config = dict(
    num_hidden_layers=13,
    hidden_size=128,
    num_attention_heads=3,
    num_key_value_heads=3,
    head_dim=64,
    intermediate_size=704,
    vocab_size=1540,
    hidden_act='swiglu',
    norm='rmsnorm',
    norm_place='pre',
    norm_eps=1e-05,
    positions='learned+rope',
    rope_theta=39200.0,
    rope_fraction=1.0,
    qk_norm=False,
    attn_scale=0.125,
    bias='none',
    tie_word_embeddings=False,
    parallel_block=False,
    init='trunc',
    init_std_qkv=0.0442,
    init_std_o=0.00868,
    init_std_up=0.0442,
    init_std_down=0.00868,
    optimizer='adam_variant',
    learning_rate=0.0018,
    beta1=0.9,
    beta2=0.99,
    weight_decay=0.027,
    lr_head=0.00663,
    max_grad_norm=1.0,
    warmup_steps=474,
    schedule='wsd',
    decay_fraction=0.673,
    decay_shape='linear',
    final_lr_fraction=0.0,
    batch_tokens=8192,
    max_seq_len=512,
    doc_mask=True,
    train_tokens=110700000,
    max_steps=13514,
    dataset='wikipedia_en',
)
Each number is 50 + 10 x the weight over the matrix's rms, rounded and kept within 0 to 99. Layers, rows and columns count from 0.

# q: layer 9 attention query, 192x128, rms 0.136, rows 174-186, columns 0-127
# k: layer 9 attention key, 192x128, rms 0.135, rows 174-185, columns 0-127
q174:54 58 55 64 36 37 45 52 51 38 58 50 40 72 50 54 54 47 60 43 64 49 47 68 68 37 55 47 43 67 29 44 48 46 50 39 42 53 47 48 42 48 54 45 43 38 29 51 49 29 45 53 62 34 39 36 44 48 49 64 54 43 52 57 50 58 42 42 41 50 46 53 65 58 66 42 39 48 47 61 36 16 53 51 61 45 48 43 40 59 53 39 67 45 43 49 45 42 48 59 63 48 57 69 51 48 52 52 52 50 45 50 51 43 47 60 52 42 45 52 73 22 58 62 59 49 45 56
k174:44 65 50 65 46 41 57 44 47 46 44 60 59 60 42 53 53 43 59 60 51 52 47 46 55 44 55 44 48 57 61 57 56 51 54 46 54 54 42 50 61 55 59 61 46 55 66 38 50 40 49 53 61 54 43 49 55 48 44 51 60 56 43 49 50 44 62 60 57 58 45 46 44 51 46 49 59 54 47 51 47 61 51 53 45 50 44 55 35 53 57 47 55 51 47 57 45 48 54 58 53 35 40 87 40 49 48 51 48 52 47 55 46 69 45 60 44 55 50 50 70 50 49 51 50 45 52 50
q175:31 18 51 34 66 60 65 99 52 53 37 61 36 07 39 49 49 56 47 80 37 40 54 37 62 46 62 35 61 59 57 67 64 65 45 53 74 66 88 53 46 42 60 71 54 68 52 64 50 31 64 26 49 61 58 29 27 40 43 28 62 60 46 59 72 47 33 58 42 44 34 46 47 41 27 63 43 47 48 64 45 46 41 42 48 48 61 41 76 62 42 65 62 48 44 46 40 55 52 42 52 42 45 07 41 45 44 41 44 61 56 51 53 57 59 51 61 40 47 63 00 65 40 35 49 46 44 50
k175:53 52 52 43 34 59 55 57 49 52 53 50 45 46 59 52 58 56 49 46 48 51 55 47 46 62 56 54 42 49 50 42 52 45 49 54 41 50 48 54 50 60 47 54 54 55 48 64 40 56 52 55 45 43 57 53 46 46 45 53 43 47 51 59 61 51 39 38 49 43 57 39 51 45 38 43 51 53 51 51 52 49 49 49 62 41 49 50 68 47 46 55 45 52 56 44 60 48 49 46 43 56 62 11 61 50 46 30 51 47 60 35 53 34 44 46 56 56 54 51 22 44 49 53 41 53 50 57
q176:53 50 57 54 44 52 47 45 44 44 51 64 51 52 50 57 52 53 50 52 49 48 47 44 38 52 47 50 63 40 30 63 51 52 52 61 43 50 39 52 61 45 55 69 34 38 47 38 36 45 43 71 62 60 43 38 54 46 45 42 40 54 68 47 45 70 46 51 43 47 47 59 39 54 29 54 33 41 47 37 60 49 38 61 31 48 55 37 50 45 47 45 36 62 53 36 46 56 39 46 61 54 46 52 35 57 52 36 54 40 67 64 52 52 39 43 48 60 56 54 43 60 58 56 52 58 26 46
k176:39 57 28 23 62 56 58 78 47 43 34 57 46 38 41 53 38 63 53 61 49 44 47 40 57 51 42 39 39 46 55 41 68 46 53 48 50 55 62 55 31 65 65 53 56 58 45 52 52 57 57 34 59 44 52 41 41 36 47 54 56 61 28 90 39 59 54 46 43 52 65 64 54 39 35 44 58 54 30 62 52 61 36 48 57 59 43 49 47 39 67 57 51 51 27 54 52 60 62 53 61 56 37 35 29 53 59 75 62 59 45 45 41 58 68 46 38 49 69 60 21 59 52 44 53 51 52 50
q177:61 62 37 50 53 57 57 34 68 53 47 45 69 42 45 39 50 47 43 45 46 46 35 64 39 46 22 58 58 52 58 72 56 58 56 50 52 35 38 46 45 50 42 67 48 74 62 48 51 46 42 34 62 58 44 65 54 45 52 57 42 56 47 49 46 55 62 62 63 56 43 55 38 39 40 54 57 53 53 64 54 48 72 53 64 48 49 61 61 56 67 51 34 58 44 51 50 51 46 65 45 41 34 45 45 42 53 54 44 52 49 46 50 41 44 57 34 53 39 47 49 49 51 36 52 43 34 45
k177:45 49 51 53 41 38 40 54 50 48 61 43 41 52 46 37 49 52 50 59 44 38 35 36 42 58 41 67 56 53 35 48 43 40 49 55 52 49 49 31 48 38 49 60 42 50 51 65 63 48 38 52 41 52 53 28 51 69 54 63 42 47 57 57 74 53 61 45 62 49 60 51 56 59 45 48 47 52 68 43 63 39 52 50 49 53 65 60 52 56 40 48 45 56 66 46 49 53 47 45 52 46 57 52 62 66 45 28 36 56 55 43 58 39 51 49 55 55 42 56 35 69 41 34 57 65 64 46
q178:68 43 45 66 53 46 50 52 50 43 32 57 39 49 49 33 47 56 36 61 34 56 45 50 37 44 43 56 68 51 72 43 55 47 54 58 35 42 33 44 37 46 51 33 50 55 53 52 83 49 32 32 51 68 61 57 45 63 51 40 47 21 42 50 43 43 47 55 45 37 42 47 67 66 65 52 60 56 50 62 51 49 60 49 58 46 56 54 45 56 47 44 50 48 59 26 51 37 62 38 37 52 53 39 45 58 50 47 51 46 45 64 41 59 70 71 65 46 51 47 41 46 57 48 50 57 64 48
k178:65 45 40 56 48 55 57 42 47 56 64 55 41 56 67 57 60 55 44 42 39 35 50 71 43 62 46 49 63 48 39 33 46 44 51 53 40 51 32 64 55 52 50 57 40 65 52 57 48 48 64 69 49 50 60 56 53 61 57 46 52 37 58 54 47 54 42 51 55 42 61 36 51 59 62 53 37 57 64 47 58 42 50 50 51 42 42 45 73 48 38 44 36 45 69 40 46 51 33 42 54 37 54 45 65 52 59 41 41 51 52 33 46 31 35 46 59 57 43 54 56 44 51 48 46 48 35 40
q179:55 68 54 54 41 45 43 49 37 35 55 51 56 52 56 44 39 60 51 51 64 36 64 54 63 53 45 66 34 57 61 44 64 48 50 34 67 40 30 63 48 59 22 39 56 39 34 54 39 46 37 77 35 60 48 51 41 49 52 55 50 49 68 53 47 48 55 56 58 45 40 64 40 60 63 47 43 52 43 35 39 50 52 44 56 43 45 53 40 47 26 45 36 43 60 42 45 50 62 53 54 54 37 32 29 47 43 61 44 51 41 58 31 53 32 29 36 32 45 44 46 46 49 45 25 58 46 45
k179:66 47 58 61 65 51 50 53 40 62 49 58 52 46 57 52 54 42 70 31 66 47 54 53 43 59 42 33 53 53 46 56 37 41 66 44 35 42 61 61 63 61 56 45 57 54 43 58 46 78 50 60 56 58 63 58 66 50 37 52 40 56 33 35 44 47 39 29 65 43 66 55 66 55 82 42 56 23 46 52 71 37 48 50 55 50 47 60 57 29 38 30 51 50 52 35 46 47 57 45 40 59 66 61 62 55 42 52 59 38 56 52 53 36 62 48 55 53 65 39 51 46 28 82 26 67 44 58
q180:48 54 58 50 49 53 35 74 48 64 60 18 41 54 39 69 39 65 52 56 56 37 62 64 51 38 65 36 57 48 45 35 40 41 50 46 40 55 63 56 60 48 46 45 69 41 46 56 46 48 65 56 47 42 54 42 42 43 53 33 66 54 40 69 44 50 49 44 38 55 60 46 35 45 49 45 45 50 47 41 55 41 32 42 40 36 59 46 57 52 40 55 70 54 53 65 46 49 40 48 43 40 58 57 69 51 30 52 52 67 46 59 68 50 47 54 52 48 60 32 50 54 37 55 49 54 44 44
k180:34 51 50 57 49 61 42 61 48 53 39 39 47 40 33 59 37 42 59 63 59 46 64 55 44 52 66 38 42 32 53 48 58 56 57 48 52 55 56 55 47 38 54 50 59 47 55 29 46 55 39 46 51 39 31 56 50 43 49 42 48 61 69 38 60 47 50 67 33 60 44 55 49 45 43 46 37 49 27 54 63 58 39 45 39 44 33 58 40 51 63 55 76 51 39 60 40 40 52 69 49 55 42 34 45 35 43 63 58 43 42 54 36 63 53 50 42 41 56 54 52 48 54 76 41 40 45 50
q181:52 45 43 41 43 46 70 53 53 43 43 55 54 55 54 53 55 39 52 69 46 56 47 69 51 31 69 35 41 54 29 42 45 49 49 39 51 48 45 54 32 43 55 63 62 52 46 70 40 45 58 56 83 57 37 54 61 41 43 42 42 45 50 49 56 44 53 34 55 59 48 49 40 39 57 44 45 62 54 50 53 58 65 47 54 45 50 43 67 44 58 47 34 46 45 54 47 71 57 62 49 51 61 53 62 58 49 46 56 32 41 33 37 33 50 56 54 61 50 30 45 55 53 32 45 51 44 49
k181:53 65 55 52 33 51 38 43 62 56 66 48 52 50 49 47 62 67 43 50 65 32 43 40 52 34 62 54 43 52 51 45 53 45 44 57 41 43 42 49 61 46 53 41 46 52 46 39 55 37 61 48 36 35 47 50 53 50 52 69 72 66 52 50 49 52 56 44 44 43 57 65 47 47 45 45 39 51 40 40 65 43 61 43 52 37 41 62 41 62 51 59 63 63 67 60 46 60 43 50 48 66 20 39 31 55 44 41 45 61 65 44 52 39 36 46 50 61 39 52 45 37 49 53 47 51 63 56
q182:48 45 35 51 48 65 39 41 30 50 40 52 39 50 44 81 56 59 60 56 43 57 39 63 66 37 62 51 50 53 40 45 54 52 57 57 35 61 67 55 49 55 65 67 51 41 53 49 42 61 48 34 52 51 59 46 43 59 53 42 62 47 45 40 55 55 60 50 55 43 46 43 49 45 57 54 43 48 45 66 49 39 34 48 44 51 51 57 51 52 49 61 46 56 38 58 43 48 41 50 40 47 54 55 54 54 59 66 70 53 46 56 60 66 66 61 59 51 43 42 54 53 38 49 55 42 59 38
k182:25 53 64 63 56 50 44 55 55 50 55 46 55 51 53 54 45 55 42 48 42 31 49 50 66 56 40 55 51 60 54 50 38 46 47 42 61 60 53 44 44 40 45 58 50 47 55 39 37 48 49 43 52 37 50 54 57 53 51 41 66 49 50 53 46 61 46 47 54 49 48 51 42 51 34 64 35 62 52 30 43 60 54 63 39 57 56 37 42 45 51 57 45 57 56 61 42 33 51 47 48 45 48 38 24 43 36 72 49 52 52 52 45 57 28 67 55 51 52 53 41 60 62 57 63 45 44 44
q183:52 47 52 29 50 46 56 51 51 51 49 31 35 39 52 39 51 48 52 41 33 64 47 38 43 37 53 44 34 46 64 72 51 59 33 57 56 55 59 57 33 62 57 36 64 39 36 57 42 56 33 60 46 53 55 64 36 58 36 51 27 31 43 41 45 41 47 52 47 42 42 33 36 63 60 46 50 47 53 33 43 52 46 47 46 47 34 59 60 49 35 53 49 32 60 56 57 50 46 41 44 61 50 36 43 48 55 56 56 49 38 50 44 51 44 54 65 47 58 42 53 52 34 41 59 45 44 35
k183:59 31 63 48 56 55 45 43 50 48 58 47 47 67 55 69 77 42 59 29 34 42 52 52 32 60 56 62 50 35 60 40 46 59 52 58 53 55 31 40 61 50 51 47 49 54 48 55 38 56 33 68 51 55 66 59 50 63 48 37 38 43 44 28 45 58 45 46 71 47 58 53 52 45 47 49 41 49 70 41 67 47 45 49 42 44 47 48 56 47 46 50 46 65 50 42 52 49 53 45 35 59 46 42 56 55 49 73 69 38 62 53 63 45 44 27 53 64 35 47 52 53 56 52 41 56 48 50
q184:66 59 56 52 27 40 59 44 61 53 37 39 40 36 59 51 60 37 43 37 61 57 56 47 61 42 67 57 51 52 63 54 44 46 34 53 44 39 52 32 23 40 74 40 54 28 34 53 63 54 49 41 48 66 54 52 52 59 63 49 48 40 53 44 59 54 37 43 34 44 62 31 45 47 51 40 45 49 53 53 44 58 56 56 39 51 43 51 59 36 37 59 60 33 47 45 62 46 50 42 59 50 62 38 41 31 48 43 42 56 47 65 58 57 60 65 58 35 46 42 47 52 40 69 68 47 47 46
k184:51 57 48 41 46 46 53 37 43 59 54 54 47 65 52 51 63 42 48 44 36 49 62 52 58 79 47 54 66 47 60 36 45 63 43 58 55 52 37 61 49 48 36 42 34 60 64 40 42 40 35 54 48 67 60 58 57 74 48 43 23 45 43 36 31 57 51 60 48 38 62 42 51 39 49 44 39 47 68 50 51 55 62 52 49 38 53 62 43 49 46 47 35 43 60 43 52 49 41 44 29 72 48 37 77 69 53 60 49 49 49 42 44 45 46 47 58 62 45 61 68 63 58 64 54 55 57 48
q185:68 45 59 46 27 49 47 45 46 47 50 67 60 33 60 61 67 49 57 34 56 46 51 66 47 45 62 48 58 55 46 65 55 45 52 57 46 49 42 47 51 35 53 42 48 41 47 58 45 42 51 51 65 61 38 49 60 52 62 36 63 56 50 51 43 57 43 47 53 47 59 43 43 28 34 46 40 43 36 58 56 45 74 60 45 45 46 54 72 47 71 55 65 43 53 55 49 48 45 50 55 40 63 46 52 48 39 47 61 49 51 46 60 43 49 52 49 46 62 45 51 34 56 37 44 61 45 54
k185:38 51 36 54 50 47 61 41 51 44 61 41 59 58 44 44 56 36 51 47 42 36 36 36 58 64 56 46 52 54 52 41 52 43 47 60 47 55 61 46 65 49 49 48 43 60 55 43 46 43 56 43 50 63 44 31 41 49 34 53 43 49 51 57 47 62 42 40 41 35 43 58 61 55 51 47 42 57 47 42 67 55 41 44 52 56 62 73 28 54 54 66 59 71 42 64 39 64 38 45 53 64 47 45 41 54 57 48 50 53 54 44 47 36 38 48 59 46 52 63 52 56 56 70 45 46 61 49
q186:38 71 48 50 46 54 63 70 61 44 54 29 26 54 44 44 37 55 27 63 60 48 38 55 40 52 45 54 43 53 31 44 69 43 54 22 50 51 54 51 47 59 48 46 57 27 58 53 58 47 49 65 43 52 56 53 27 48 57 59 34 54 42 39 48 66 47 46 42 45 60 69 51 37 70 37 49 35 66 48 54 48 38 32 56 54 48 50 56 58 52 61 66 66 58 42 51 53 62 49 36 53 53 60 51 38 34 55 43 56 45 45 55 59 59 49 51 50 63 43 44 57 45 51 52 42 38 40